{"num_hidden_layers": 16, "hidden_size": 96, "num_attention_heads": 2, "num_key_value_heads": 2, "head_dim": 64, "intermediate_size": 384, "vocab_size": 1495, "hidden_act": "silu", "norm": "rmsnorm", "norm_place": "pre", "norm_eps": 1e-05, "positions": "rope", "rope_theta": 10000.0, "rope_fraction": 1.0, "qk_norm": false, "attn_scale": 0.125, "bias": "none", "tie_word_embeddings": false, "parallel_block": false, "init": "orth", "init_std_qkv": 0.0387, "init_std_o": 0.0, "init_std_up": 0.0387, "init_std_down": 0.0, "optimizer": "soap_variant", "learning_rate": 0.00443, "beta1": 0.95, "beta2": 0.95, "weight_decay": 0.17, "lr_head": 0.00775, "max_grad_norm": 0.5, "warmup_steps": 200, "schedule": "wsd", "decay_fraction": 0.948, "decay_shape": "linear", "final_lr_fraction": 0.0, "batch_tokens": [16384, 32768, 49152], "max_seq_len": 1024, "doc_mask": true, "train_tokens": 123600000, "max_steps": 4208, "dataset": "wikipedia_en"}
Each number is 128 + 24 x the weight over its row's rms, rounded and kept within 0 to 255. Layers, rows and columns count from 0. The size above them is the row's rms in percent of the matrix's.

# layer 10 attention key, 128x96, rms 0.0979, rows 46-81, columns 64-95
size [100  92  99  91 105  94  98 102  96  95  91  98  97  94  90  90 102  96  97  97  87  86 101 113  98  91 117  97 108 104 105  96  94 102  98  94]
[[132 124  75 118 162 137 111 104 130 150  85 131 165 150 114 161 150 166 151 126 130 128 115 136  98 126 104 100 133 114 133 115]
 [ 66 142 117 135 118 104 128 146 133 116 128  91 157 115 118 163 112 118 120 147 116 132 101 158 174 187 137 167 107 113 147 100]
 [155 154 142 164 113 145 153 150 108 135 157 125  93 109 116 135 152 109 145 124 107  77 133 155 145  92 115 127 116 116 179 134]
 [ 66 123 130 152 160 135 153 108 113  83 157 152 110 140 100 132 127 109 105 121 147 171 125 156 147 190 109  92 132 110 111 109]
 [154 146 115 112 120 124 144 175 134 114 126 116 164 111 152 163 162 147 118  92  92 161 127 101 138 128 146  94 128 164 125 137]
 [151 177 115 120 117 104 128 174 166 145  82 129 131 108 151 104 147 136 170  90 124 133 114 121 127 122 130  93 146 158 116 111]
 [132 135  69 122 119 118 161 161 154 150 141 111  94  97 102 116 107  89 147  96 152 107  97 129 105 123 110  89 146 121 126 110]
 [147 139 142 171 127 130 112 151 195 126 193 107 133 128 117 128 127 153 124 129 113 123  81 123 154 153  96 132 127 108 104  97]
 [178  98 119 124 158 141 129 149 134 129 118 121 106 151 185 126 150 128  51 119 120 111  92 145 112 139 129  78  96 137 125 138]
 [120 113 130 126  93 154 133 120 126 111 106 153 107 142 147 112 132 126  59 142 153 114 124 106 121 104  89  81  96 103 175 130]
 [131  79 123 122 101 165 136 129 136 116 124 122 102  93 120 116  92  96 108 106  92 130 138 120 109 140 150 147 122 160 104 126]
 [131 156 131 139 150 137 140 123  92 166 139 138 113  89  87 158  96 129 119 144 118 123 121  81 137 168 148 151 124 112  77 129]
 [134 123 143 101 178  84 119 134 131 127 154 158 140 122 142 127 168  93 105 119 131 104  72  77 129 104 122 129 160 129 154 128]
 [127 118 120 143 134 172 127 141 111 182 137 165 157 158 141 122 110 114 138 123 120 125 126 131 145 170 154 132 130 150 108 136]
 [119  90  95 114 139 160 158 134 114 136 148 125 140 123 109 207 143 115 144 131 116 122 108 151 140  97 147 104 186 126 123 102]
 [125 150 155 112 111 138 142  96 121 146  80 135 120 113 134 125 127 135 119 103 117 121 155  83 122 109 156 140 124 132 113 127]
 [118  87 146 109 130 108 130 104 128 142 143 137 137 105  86 103 117 167 129 160 134 124 134 158 143 108 111 121 140 130 170 111]
 [173 135 127 147 125 147  93 108 124 157 130 142  95 121 103 160 174 122  87 109 129 142 143 134 173  90 165 138 186  90 101 113]
 [111 157 116 128 118 175 140 176 115 113 122 121 127  66 121 144 127 106 184 130 105 126 123 139 142 145 105 100 116 174 157 113]
 [125 153 139 140 154 179 156 137 130 136 161 159 140 122  89 114 154 136 151 155 161 168 162 126 147  96 127 113 128 153 157 124]
 [124 120 110  92 107 125 118 142 143 146  88 142 112 180 170  82 106 117 127  48 136 125 142  80 112  79 135 117 131 110 116 110]
 [112 110 137 148  98 125 118 140 156 153 153 131 119  84 108 110  84 111 150 127 149 185 141 156 132 151  77 107 156 184 101 128]
 [118 101  94 120 172 124 105 154 151 114  99 113 131 116 119 135 138  99 133 134 135 109 101 134 164 138 102 150 136  97 125 141]
 [154 158 128 123  93 132  90 151 150 130 134 131 120 140 151 128  83 103 126 141 122 186 134  97 173  98 139  82 129 135 105 144]
 [ 81 146 154 102 131  88  88 128 137 141 145 127 133 182 102 111 124 145 129 123 152 121 111 128  90 122 129 133 152  89 163 121]
 [157 102  63 140 122 123 116 133 133  87 118 112 140 142 107 172 100  98 154 103  94 131 144 121 125  79 115 153 108 103  98 106]
 [109 136 110 124 103 160 129 136 124 127 138 112 156 158 152 148 122 134 182 103 122 114 118 138 132 108  96 142 139 177 126  79]
 [115 125  75 122 129 130  68 155 150 114  95 148 122 150 153  85 125  95 157 139 121 147 156 131 143  93 136 117 158 160 136 103]
 [108 111 129 117  91 146 131 165 156 157 157 123 119 142 111  98 119 132 150 110  98 135 113 115 119 113 174 148 118 110 140 137]
 [137 115 130 111 112 133 123 120 156 144 102 136 152 100  93 110 128 120 133 132  93 185 166 119  73 165 119 150 128 136  87 136]
 [116  89 136 116 113  92 131 179 154 150 106 112 148 128 157 109 128  93 134 116 114 135 157  92 186 123 122 134 151 139 120  91]
 [137 136  81 137 170 120 125  95 181 118 149 143 126 106 128 144 158 164 163 140 121 156 128 134 152 109 115 126 137 119 134 128]
 [147 162  98 111 122 143 107 125 156 129 117 146 161 140 133 155 103 123 107 129  85 121 118 120 159 125 143 192 119  91 129 121]
 [144 106 100 151 113 133 142 128 111 146  96 144 149 110 146 128 151 162 179  77 111 129 102 116 105 113 155 123  82 108 136 103]
 [117 181 105 103 154 138 131 114 149  87 122 118 127 159 148 164  82 126 122 113 144 136 121 153 113 170 134 151 178 137 140 149]
 [139 135 134 124  89 129 111  95 113 113 122  72 130  91 162 151 109 143 149 138 103 108 101 179  76 104 124 159 100 170 138 140]]
# layer 10 attention query, 128x96, rms 0.0962, rows 47-82, columns 64-95
size [ 97 103  86 103 101 108 101  96  90  84  91  87  93  88  92 108 100 102 102  95  96  96 116  94  86 109 105 114  93 103 110  98 109 100 106 110]
[[127 133 139 113 120 142 108 128  97  84 127 159 141 112 115 128 117 155 111 111 151 116 129 145 109 159 131 136 108 156 125 140]
 [152 113 140 118 134 141  97 112 110 145 142 138 120 103 111 133 155 147 117 107  99 136  99 108 135 153 113 177  71  88 129 113]
 [148  88 139  66 166 147 122 175 149 149 112 172 149 177 136 132 141 150 177 139  90  48 136 133 104 127 130  81 128 138 132 115]
 [102 159 130 143 103 110 148  98 120 173 109 141 120 147 121  99 118 113 105 110 144 129 119 154 116 142 144 163 146 157 102 153]
 [161 109 122 159 116  94 175 151  94 115 163  83 145 182 105 124 176  96 156 150 166 113 129 138 154 162 121 135 157 116 126 110]
 [124 123 137 144 139 109 158 106 118 115 177 156 132 147 159 125 127 148 170 139 135 106 112 133 105 128  80 131 113 122 154  68]
 [167 127 159 131  84 145 106 130 108 170 106 145 128  79 143  97 124  75 112 116 141 122 159 112 121 153 105 116 126 118  94 120]
 [179 132 148  99 101 130 181 116 151 116 116 154 144 130  92 109  87 124 157 165 149 156 158 145 154 149 148 124 113 117 136 131]
 [131 120 125 113  90 153 138 148 136 135 157 125 130 151 119 133 137 103 104 133 152 129 150 150 131 105  85 137 139 140 175  66]
 [148 139 115  94 120 149  75 108  99 163 118 153  87 168 122 153 127 134 156 135 142 149 129  85 109 120 128 161 108  86 168 138]
 [ 88  87 128 129 140 174 103 141 144 120 116 113 159 162 138 144  97 123 149 103 125 127 111 141 136 107  95 122 122 157  94 151]
 [146 122 102 116 110 123 156 128 151 156 100 113 145 139  99 163  69 122 152 108  91 157 142 146 139 138 146 144 118 138 148 104]
 [145 137 110 128 152 146 116 183 150  55 101 131 139 131 104 145  99 161 113 107 138 119 134 135 153  93 108 131 154 144 126 164]
 [145 108 109 141 152 136  79 136 138  87 102 152 135 111 143 130 152 144 187 127 112 135 141 136 127  89  86 108  96 119 118 118]
 [151 123  92 139 156 115  97 142 172 139 158 117 120 129 119 114 131 113 120 119 116 167 113 136 129 106 119 131 143 103 161  89]
 [ 96  87 145 116 115 105 145 156 123 117 150  95 139 156 152 152 147 132 136 170 107 117 104 135 131 140 114 132  77 128  56 133]
 [132  96 160 156 146 109 162 104 127 182 137 173 103 134  91 130 141  86  94 148 122 143 124 167 137 102 142 141 121 128 139 125]
 [120 122 135 110 164 119 135  95  85  96 160 159 107 136 118 173 110 110 135 151 134 144 115 140 123 143 123 123 190 137 149 139]
 [115 127 125 147 107  76 119 178 187 159 113  78 148 156 109 128 156 112 128 135 147 155 125 149 145 120  86 138  84  99 118 160]
 [152 171  88  75 139 109 147 145 105 102 155 153 114 115 153 105 143 150 119 135 110 120 125 152  94 193 125 102 132 107 148 111]
 [110 147  86 109 144 155 177 110 116 146 142 154 115 143 128 113 159 126  96 179 106 158  98 128 145 141 140 112 162  96 133 157]
 [ 84 132 156  99 108 117 106 167 207 132 153 106 108 115 151 132 130 148 149 111 147 106 111  98  79 147 139 138 165  90 145 122]
 [155 127 131  94  93 106 136 124 119 133 153 124 135 141 112 107 157 141 119 107 100 167 149 151  83 139 123 147 117 177  91 105]
 [156 130 160 138 141 113  95 142 188 160 114 103 141 100 105 148 140 129 128 143 127 116 154 147 131  87 127 176  67 169 133  99]
 [137 196 110 121 118 130 136 110 108  74 134 167 116 119 123 123 131 112 116 121  91 150 104 121 118 140 121 122 141 156 135 157]
 [148 170 145 114  95 101 102 162  81 115 114 152 122 136  99 128 120 152  97 120  99 152 144  82 105 118 156 111 117 145 158 124]
 [150 131 116 122 132 133 112 120 125 124 125 115 125 131 170 170 131 119 125 118 142 137 103 134 165  78 110 143 122 167 139 139]
 [156 136 148 151 111 118 104  97  86 119 120 138 144 166  54 102 131 140 129 168 123 130 144 155 159 166 122 143 132 147 113 130]
 [173 161 103 154 129  78 135 143 131  98 116 138 149 131 116  85 123 109 126 119 140 125 129 139 172 152 115 120 106 103 150 141]
 [150 127 152 122 117 108  95 101 158 135 154 152 154 114 133 142 136 134 113 136 141 134  84 113 153 156 123 170 127  79 141 140]
 [120 171 116 104 104 179 157 117  97 114 107 134  80 131 122 107 136 100  90 141 130 125 106 155 150 162 100 112 136 128  97 162]
 [158  77 114  97 144 136 155  81 144 143 165 109 130 158  86 115 133 111 132 133 115 114 133 121 161  90  85  97 107 154 127  95]
 [139 140 162 169 130 132 137 114 108  81 167 136 136  83 179 110 121 119 106 122 105 119 129 115 115 140 125 116 158 115 136 125]
 [144 144 138 105 111  69 127 110 150 128 112 132  94 103 136 115 159 146 146 140 112 109 102 131 140 114 109  96 121 159 156 102]
 [ 81 156 136 132 113 124 112 118  90 139 141 154 114 114 145 117 141 135 114  89 110 134 162 103 149 127 133 154 113 140 132 143]
 [138 147 155 146 101 130 101 161 147 125 121 129 146 120 116 104 116 136 132 116 111 105 143 127  89 149 129 202 114 107 116 100]]
# layer 10 attention value, 128x96, rms 0.0766, rows 0-63, columns 64-95
size [ 98  88 115 101  89  92  97  93  91  99  96 106 111  89  97 102 102  93  99  93 102 102  93 101  83  95  95  89 117  83 107  89  93 103 122  95 109 114 119  87 109  90 102 109  93  97 102  87  87 110  92 105  96  82  94  92 112 100  99  90  92  95 106  99]
[[ 96 146 105 146 130 118 143 120 142 132 117 148 187 132 141 132 131 108 122 147 132 130 173 134 114 154  93 132 150 124 103 125]
 [148 125 115 136 105 162 151 109 171 114 146 125 114 108 150 159 132 150 121 120  90 106 154 106 157  68 157 117 106 113 119  99]
 [ 86 149  98 148 112 144  87 119  95 114 147 133 197 130 143 129 178 105  96 120 126 149 143 120 152 121 103 141  80 149  84 150]
 [ 92 154  99  93 125 109 123 150 123 111  85 118 161 141 130  96 115 150 136 143  94 118 175 136 125 139 172 149 129  97 104 112]
 [142 118  83 120 129  90 102 123 136 105 121 123 126 110 125 119 150 136 120  95 142 110 117 155 133 102 129 125 145 155 159 145]
 [140 133 119  95 158 152 160 116 151 128 164 198 143 143 134 110 124 140 140 100 100 140 129  80 155 146  99 122 124 114 125 132]
 [134 149 164  98 101 114 159 154 127  94 116 155 137 133 122 121 123 136 113 133 122 136 106 160 131 105 163 122 129  74 113 141]
 [112 134 161  96 145 151 145 143  93 154  96  97 182 101  95 144 133 128 123 166 134 133 122 160 128 162 137  89 148 167 166 142]
 [126 158 152 121  68 136 150 185 121 107 122 107 138 123 127 136 106 154 123 103 100 133  86 151 125 125 166  91 174 114 165 101]
 [123 114 151 121 130 149 134 107  99  93 166 168 157 165 154 127 124 141 111 160 139 106 145 122 107 149 130 124  79 109 113 132]
 [120 148  89 114 120 108  88 134 146 155 130 126  96 131 122 103 141  86 135  73 124 168 128 106 150 127 147 144 120 149 117 101]
 [111 160 110 169 120 110 127  88 124 136 114 139 125 160 137 150 143 124  68 117 125 136  98 126 128 143 159 132  99 144 142 131]
 [127 100  99 180  98 165 118  61 134 149 117 141 168 158  85  71 139 141 166 103 128 154 134 116 113 159 119 158 142 105 169 117]
 [128  98  90 165 148 103 149 113 113 135 120 105  76 132 117  73 116 149 136 109 113 114  90 116 151 156 154 167 128 114 132  96]
 [ 90 113 145 109 133 110 109 160 129 100 199 159  74 116  94  87  90 137 134 127 122 167 139 113 154 134 145 143 109 105 114 118]
 [134  93 116 174 186 138  99 114  97 110 130 105 127 156 188 131 106 121 124 122 145 117 135 147 125 117  99 171 170 125 142 129]
 [154 119 137  93 135 146 176 117 126 123 128 156 118 139 172 143 184 130 124  94 146 126 155 150 172 158 142 114 157  71 104 158]
 [109 115 121 107 124 137 129 112 137 128 128 111 129 124 125 139 142 117 140 141 144  97  92 131  98 121 107 160 167  99 108 138]
 [136 131 184 138 155 149 100  98 139 128 112 142 123 112 134  69 154 122 146 122 113 128 155 116 139 128 102 146 120 105  66 145]
 [113 164 112 117 124  93 120 136  78  74 145 104  75  63 131  88 152 128 162  96 173 131 153 101 120 115 122 120 102 113 105 108]
 [159 160  73 143  67  98 173 159  99 134 125 145  83 146 128 173 130 124 116 113 131 103 130 151  79  98 109  88 142 124 111 154]
 [102 151 103 186 134 170 119 129 134 108 131  95 114 133 177 161 108 144 100 142 137 145 140 111 101 101 141 130  89 103 130  97]
 [161 124 109 117 113 102 145 108  74 167 133 132 126 141 111 156  95  81 163 141 136 130 106 146 165 134 157 155 171 114 109 161]
 [120 136  94 124 156 160 187  96 147 112 116 120 174 113 110 121 121 120 116 147 118 112 110 144 128 172 141 130 132 147 159 122]
 [127 105 145 112 149  69 100 140 147 122 115  88 112 164 100 112 137 127 126 130 141 104 140 126 121 119 102 121 195 139  93 120]
 [187 102 141 115 128 118 129  94 119 142 130 116 136 109 122 128 155  81 136 122 160 136 147 151 129 144 191 125 120 135 109 137]
 [150 123 151 118 172 122 135 104 112 103 119 145 153 133 180 126 126 106 122 123 137  94 115 127 114 116 130 113 140 157 112 119]
 [125 172 132 175 133 133 115 124 120 161 121 141 104 123  92  84 122 116 129 146 113 169  91 116  98 149 109 170 113 127 162 152]
 [ 98 134 128 176 146 112 142 118 138 125 135 162 126 139 102 131 154 134 128 115 147 179 137  99 132 181 113  75 111 121 143 111]
 [130 122 174 177 169 153  99  96 117 167 106 110 147 150 128 114 134 125 145 121 162 142 143 144 148 104 127 128 126 156 147 161]
 [133 137  82 106  83 117 138 149 154  79 149 127 153 110 108 126 135 167 128 141 112 132 112 127  82 121 162  97 110 124 135 109]
 [112 118 132  92 122 103 162  96 140  81 156 151 103 174 135 147 163 158 151 141 135 152 125 155 101 125 137 102 138 130  93  83]
 [ 77 113 142 175 143 133 136 126 158 129 145 101 129 127 107 152 117 174 137 144 143  87 137 127 124 154 154 134 126 127 160 121]
 [120 181 119 153 102 127 103  99 165 142 127 110 134 105 103 138 104 166 166 160 127 132 160 112 148 104 129  93 152 134  99 120]
 [115 131 153 165 132 150 134 122  71  84 122 113 171  85  90  85 171 145 164 118 112 105 125 112 128 138 101 137 101 123 136 122]
 [135 136 152 128 157 110 147 153  99 142 134 172  92 115 118  88 112 152 174 108 114 125 145 113 129 109 124 135 106 128 100 136]
 [166 150 117  90  97 131  82 162 106 146  97 106  90 110 146 122 132 114 103 110 184 108 133 145 111  96 126 133 152 146 140 160]
 [125 132 116 149  85 132 174 132 126  88  96 101 136 111 103 104 148 176 122 122 122 148 139 148 107 146 129  89 126 141 162 160]
 [132 124 139  92 132 131 105 119 140  82 117 110 102 107  78 110 116 130 112 128 142  98 149 161 133 141 138 130 112 111 150 149]
 [130 114  71 124 112  89 144 114 143 107 148  86 150 106 112 122 157 180 132 175 136 125  97 127 145 126 119 126 160 172 152 130]
 [161 146 101 116 108 103 151  84 153 152  73 152 130 132 159 164 160 114 112 144 143 145 139 102 115 114 140 123 130 101 154  94]
 [154 121 123 133 145 146 132 110 127 161 103 118 124 143 117 159 118 101 130  91 138 116 133 130 116 147 153 127 150  97 136 114]
 [146 155 186 108 149 125 140 139 112  95 128 154 133 149 107 122 170 111  94 153 119 132 143 132  98 132 119  48 148 124 107 139]
 [ 99  99 136 132  95 141  81 112 150 101 143  76 111 111 169 112 194 148 131 120 128 118  90  98 146 106 128 140 117 156 109 139]
 [132 134  98 105 120 141 131 108 111  29 167 104 123 111 114 152 137 140 119 123 115 155 119  99 140 122 103  95 107  97  82 104]
 [105 163  89 163 132 159 150 116 107 125 134 137 116 137 162 148 122 102 138 118 133  98 154 155 122  91 129 157 152 154 109 133]
 [ 81 127 137 144 148  89 152 159 174 158 120 151 152 120 124 121 141 134 160 141 134 126 113 128 119 137 104 143 124 119 140  92]
 [108 108 119 169 156 136 139 123 135  78 107 108 112 180 108 132 104 146 120 141 118 109 138 103 102  66 144 129 147 143 120 138]
 [159 113  98 187 165 152 115 128 166 169  90 121 122 106 143 116 137 138 132 132 113 101 162 124 111 153 102 136 112 109 137 147]
 [170 158  96 111 139 131 166 133 119 143 161 140 155 153 116 151 126 137 131 126 135 138 151 152 114 124 129 118 136 148 121 156]
 [104 111 125 151 119  98 133  99 145 111 131 126  86 146 127 104  85 150 154  82 160 160 144 151 135  88 169 161 140 161 133 102]
 [125 104 172  92  86 126 150 148 138 101 141 121 168 173  77 128 154 151 132 150 103 106 101 129 112 147 135 127 158 117 111 132]
 [104 131 124 124 138 140 117 116 146 106  82  80 126  83 110 110 157  88  85 120 115 109 165  82 122 119 118 109 132 128 104 151]
 [177 101 119 115 161 155 115 136 132 148 128 125 103 147 158 127 110 127 107 179 100  82 157 143 126  68 139 123 133  94 124 117]
 [164 103 101 104 108 146 177 131 114 129  99 102 137 112 111 119 176 131 117 140 108  96 122 156 134 137 100 135 104  88 134 154]
 [110 119 159 125 186 121 129 149 101 105 171 141 153 161 143 146 119 123 152 108 146 129 143 112 113 118 142 122 147 129 112 111]
 [ 81 122 153 126 113 119  77 122 127 140 110  98 124 105  96 112 146 111  96 143 136 125 129 150 133 129 128 142  87  99 125 109]
 [162 111 103 111 137 123 140 143 164 120 130 138 107 123 120 129 135 167 164 106 143 133 128 132 119 137 131 112 146 141 167  94]
 [138 113  90 126 127 161 122 139 143  66 111  99 182  83 102 130 150 153 126 122  64 146 119 133 138 111 111 126 129 106 167 140]
 [127 141  96 123 143 104 131 173 167 123 132 129 132 112 177 118 160 131 127 131 113 125  79  99  96  97 113 155 148 157 158 137]
 [114 159  95 105 168 142 141  83 119 103 139 145 176 166 120 144 151  95 118 124 146 128 121 106 114 154 111 111 164 182 114 128]
 [123 141 163 177 105 129  96  96 115 150 145 123 164 123 163 151 108 118 154 134 140  99 131 147 175 144  98 101 130 140 108 140]
 [113 148 157 160 110 133 161 100 153 110 184 147 146 180 142 165 106 113 163 168 118 138 134 127 129 156 160 127  98 144 172 143]
 [ 99 122 131 101 102 163 123 117 144  90 118 130 193 111 125 120 115 113  85 135  89  97 143 116 114  70 135 135 146 108 110 144]]
# layer 10 attention output (transposed), 128x96, rms 0.0672, rows 0-63, columns 64-95
size [ 98  83 114 105 100  98 100  91 102 105  91 108 116  96  94 104 105  84  99  95 105 104  93 110  95 102 104  88 112  90 112  95  93 102 123  98 111 121 118  85 104  97  99 108 102  97 102  95  96 117  95 105 105  83  98  92 118 104 106  88  86  91 107 106]
[[139  86 101  85  98  97 154 123 163 117 131 177  98  80 122 161 110 123 131 137 169 133 116 134 123 129 137 141 105 149 125 147]
 [105 131 117 165 121 118 143 118 132 121  98 163 112 121 122 154 175 141 101 136 133 110 160  92 112 114 135 111 111  97 111 110]
 [141 112  99  74 142 109 146 132  87 126 112 160 105  98 110 135  93 181 147 165 127 135  97 101 103 116 123 120  78 138 100  92]
 [134 108 121 120 117 154 117 105 153 144 138 109 133 107 124 104 136  97  82 146 121 136  75 138 150 143 139 154 112 180 120 118]
 [171 141 145 135  91 151 135 144 118 124 134 155 136 115 123 120  91 104 121 115 136  89 193 144 144 123 151 116 113 122 127 134]
 [148 120 107  80 103 116 109 120 101 119 138 108 130 118 139 141 127 119 154 117  92 110  81 124  99 137 141 126 159 154 103 176]
 [107 132  95 167 141  99 128 114 133 106 107 142 132  72 107  98 170 141  82 127 107 165 141 118 133  80 146 178 117 126 121 104]
 [123 151 111 135 115 122  95 118 146 163 138 147 171 127 119  66 101 104 136 102 126 123 110 105 149 137  98 127 139 154 155 101]
 [135 149 111 204  89 131 109 139 158 123 138 113  94 128  82 118 128 119 135 102 107 131 113 154 149 145 183 120 161 166 127 103]
 [ 94 131 127 120 148 104 141 142 106  88 126 113 157 110 174 113 113 132 109 139 121 115 118 116  92 195 134 192  85 131 126 147]
 [120 129 145 113 111 159 110 152  87 127 125 121 122  91  76 143 144  85 131 117 154 140 131 141 138  95 167 187 110 103 165 105]
 [100 163 146 112  96  80 136 121 139 118  57 136 116 157 137 129 107 158 104 161 153 131 156 113 160 132 144 111 100  89 143  91]
 [133 106  96 132 102 142 123  87 127 153 144 123 148 142 128 141 163  80 129 110 153 154 140 135 104 138 111 106 135 144 164 109]
 [115 137 143 116 113 134 112 109 138 102 144 115 132 151  90  98 155 114  77 124 124 102 138 151 145 132 116 113 155  83 138 119]
 [157 119 116  77 113 173 116 148 121 110 178 130 113  75 110 117 142 123 124 122 100 151 121 158 119 123 175 133 154 132  95 143]
 [122 102 172 172 115 110 149 133 111 159 117 114 112 168 135 173 109 124 152 117 128 152 132 126 116 149  81  91 128 148 136 122]
 [140 138 145 144 125 138 108 147  90 113 123 107  97 105 159  99 141 123  88 130 144  77 114 149 140 135 101 134 128 148 106 110]
 [ 92 148 156 149 102  99 127 140 146 150  80 178 141 142 133 147 168 118 144 148 100 112 183 114 116 150 105 134  95 105 118 140]
 [126 105 173 141  90 174 155 128  66 137 157 158 113 141 124 115 147 137 100 138 151 158 124 137 109 145 124 150 134  96 166  99]
 [152 130 121 106 147 173 122 133 134  78 153 134  82 145 125 109 119  74 127 129 143 168 103 162 139 105  98 147 115 126 107 130]
 [172 133 101 169 139 125  90 129 137 128  98 115 146 115 139 122 134 135 129 146 145 106 130 136 134 105 119 100 103 128  86 159]
 [ 74 148 117 119 135 131 157 148 157 146  84 122 121 166 116 150  90  86 118 127 139 132 146 169  91 164 102  78 120 116 128 103]
 [153 112 171 116 147 120  96 135  96 171 108  94 176 118 130  88 151 120 181 115 143 146 131 102 175 100 136 133 120 135 138 152]
 [100 137 110 110  73 109 122 112 177 162 131 140 114 124 143 134 164  90 132 104 102 109  90 160 148 114 103 129 148 127 147 134]
 [148 105 165 157 147 126 139 146 112  89 169 141 140 170 129 129 170 177  89  98 136 103 147 134 106 128 138 102 120 155 138 183]
 [ 81 112 157 138 106 132 131 153 109  89 134 133 103 100 156 108 121 155 143 140 130  88 145 147 139 102 140 163 152 107 133  87]
 [ 98  99 150 149 126 142 127 105 106  78 121  78 138 139 137 116  83 165 136  76  64 117 113 132 106  87 112 145 128 149 133 125]
 [136 157 116 163 142 107 156 110 146 163 153 142 169 149  94 132 142  86 130 136 131 166 108  99 131 168 144 134 123 147 149 101]
 [173 128 120 137 127 119 116 150 125 112 116 119  98  76 141 108 121 142 116  86 132 118  97 132 130 116 131 147  80 148 150 118]
 [ 92 101 127 108 175 124 151  90 122 105 112 115 149 121  93 140  68 140 116 150 119  93 162 112 111  95 123 144 135 144 150 103]
 [110 149 164  97  89 119 154 135 155 111 109 162 108  99 149 138 124 168 121 150  79 125 163 161 114 123 139 108 100 140 137 101]
 [122 156 105 105  95 150 128 155 118 124 107 143 101 116 139 142 122 108 123 185 102  93 146 129  95 120 113 146 126  94  89 130]
 [146 133 111 108 114 115 102 144 163 135 100 183 108 128 115 102 145  96  71 111 157 118 126 132 116 139 134 115 133  96 128 114]
 [174 156 146 123  92 166 122 108 156 144 122 137 117 147 118 122 149 122  88 153 166 121 140 145 117 122 155  94 133 115 144 167]
 [138  74 131 103  90 139 128  99 119 120 138 187  85 111 139 143  60 134 114 135 146 138  74 126 128 114 118 152 137 119 128  94]
 [109  81 140 130 117 145 178 128  79 112 174 159 135  81 145 106 101 174 117 115 131 118 142 127 137 116 156 166 133  96 134 129]
 [154 131 147 138 172 150 126 156 134 107 147  94 113 144 122 165  82 117 178 173 109  94 142 141 178 147 119 128 141 155 111 118]
 [116 168 109 163  80  97 164 121 156 104 113 101 131 144 108 114 115 145  99 112 130 118 133 111 124  51 122 162 143 156 130 102]
 [139 187 125 150  84 167 128 138 168 130 169 125 129 159 162 108 168 102  99  99 141 117 143 130 126 133 110 129 134  86 130 123]
 [163 170 127 120 111  83 127 126 136  93 147 147  96 139 112 130 158 171 116 160  86 138 124 118 144  89  81 109 139 132 131 114]
 [ 72 110  94 120 129 122 133  99 160 101 117 140 101 139 118 123 167 140 200 129 138 110 131 149 178 108 126 148 127 163 158 125]
 [153 110 129 153 165 145 158 139  99 137 101  94  92 115 136 142 123 127 141 115 104  82 109 172 168 127 149 143 122 151 139 129]
 [117 114 126 135 140 153 161 104 106 115 177 148 120  87 113 120 117 136 105 131  98 115 149 116 123 132 146 136 132 138 129 102]
 [126 110 172 128 135 127  73 136 143  96 128 115 134 152 157 111 107 123  98 147 102 130 174 140 131  94 137  77  92 105  94 122]
 [156 162 128 108  96 128 163 149 106 129 115 162  97 119 142 123 109 124 137 100  77 155 149 122  97 111 108  79  76  95 129 127]
 [135 132 172 136 131 123 131 120 115 148  69 103 137 144 122 132 139 101 136 121 163  95 165  92 122 115 103 118 115  77 110 104]
 [127 114 129 114 128 144 117 128 165 146  93 164 141 103 137 123 144 136 135  86 124 121 126 153 105 139 115 161 134 148  87 145]
 [131 128 160 119 139 108 155 125 130 137 120 130 148 172 101 119 118 113  96 132 134 129 147 115 120 125 130 101 140 136 158 136]
 [126  92  98 150 190 120 148 150 155 128 136  94 163 150 121 158 140 126 114 104 148 106 107 117 131 119 109 142 141 114 123 149]
 [135 145 108 120 112 138 161 151 104 146 121 110 120 149 115 141 100 101 136 127 133 151 134 129  98  88 112 141 175  61 147 101]
 [139 147 109 154 106 108 188 146 112 100 129 100 119 159 102 173 148 112 130 147 139 117 155 139 129 109 148 118 157 135 104 117]
 [121 126  84 156 119  86 128 167 120  92 167 154 157 172 143  98 161 179 131 109 104 124 150 106 110 122 146 100 136 123 134 141]
 [121 152 160  81 138 186 159  72 137 103 123 166 110 150 134  95 136 139 122 115 129  92 147 121 126 123 134  88 108 152 137 124]
 [ 83 100 119 157 143 164 163 120 126 129 153 134 156  99 142 128 115 136  91 149 123  87 168 142 136 175 119 134 124 114 116 125]
 [108 117 114 120 127 140 126 121 112 121 118 156 143 150 142  87 120 150  99 138 106  91 112 150 134 134  54 125 142 121  99 114]
 [ 81  80 128 111 179  80 121 153 102 122 135 135 104 112 138 160 139 149 154 132 134 156 124  95 112  88 128 128 110 118 163 101]
 [ 89 134  94 144 158 122 122 121 149  89 122 134 135 170 127 127 146 136 130 133 127 118 154 145 153 153  99 137 103  88 125 108]
 [130 104 130 123 138 140 110 157 159 121 172 132 128 116 160 170 123 112 123  92  97 115 172 145 136  80 104  93 133  93 163 116]
 [146 134 109 134  95 102 122 120 137 145 116 163  89 120  94 129 101 118 143 119 110 156 114 162 152 100  99 139 177 141 129  99]
 [108 152 152 168 136 126  94 110 158 128 144 118 116 108 114 125 151 136 151 135  76 128 146 105 125 103 135 132 137 156 128 121]
 [128 113 116  42 131 120 110  99 154 147 119 108 109 167  98 128 115 110 172 123  95 138 125  85 108  70  96 116 143 115 145 126]
 [155 110  93 177 115 116  78 170 131 131 132 105 140 175 126 119  81 138 158  81 158 158  70  98 130 147 120  77 106 124 127 130]
 [119 136 148 130 106  86 130 140 185 148 114 148 114 159 130 133 115 108 169 103  99 130 118 126 118 138 174 131 127 146 163 129]
 [103 153 116 134  68 116 113 107 168 128 107  98 140 133 151 130 127 115 136 141 119 124 125 115 105 118 139 106 153 171  76 136]]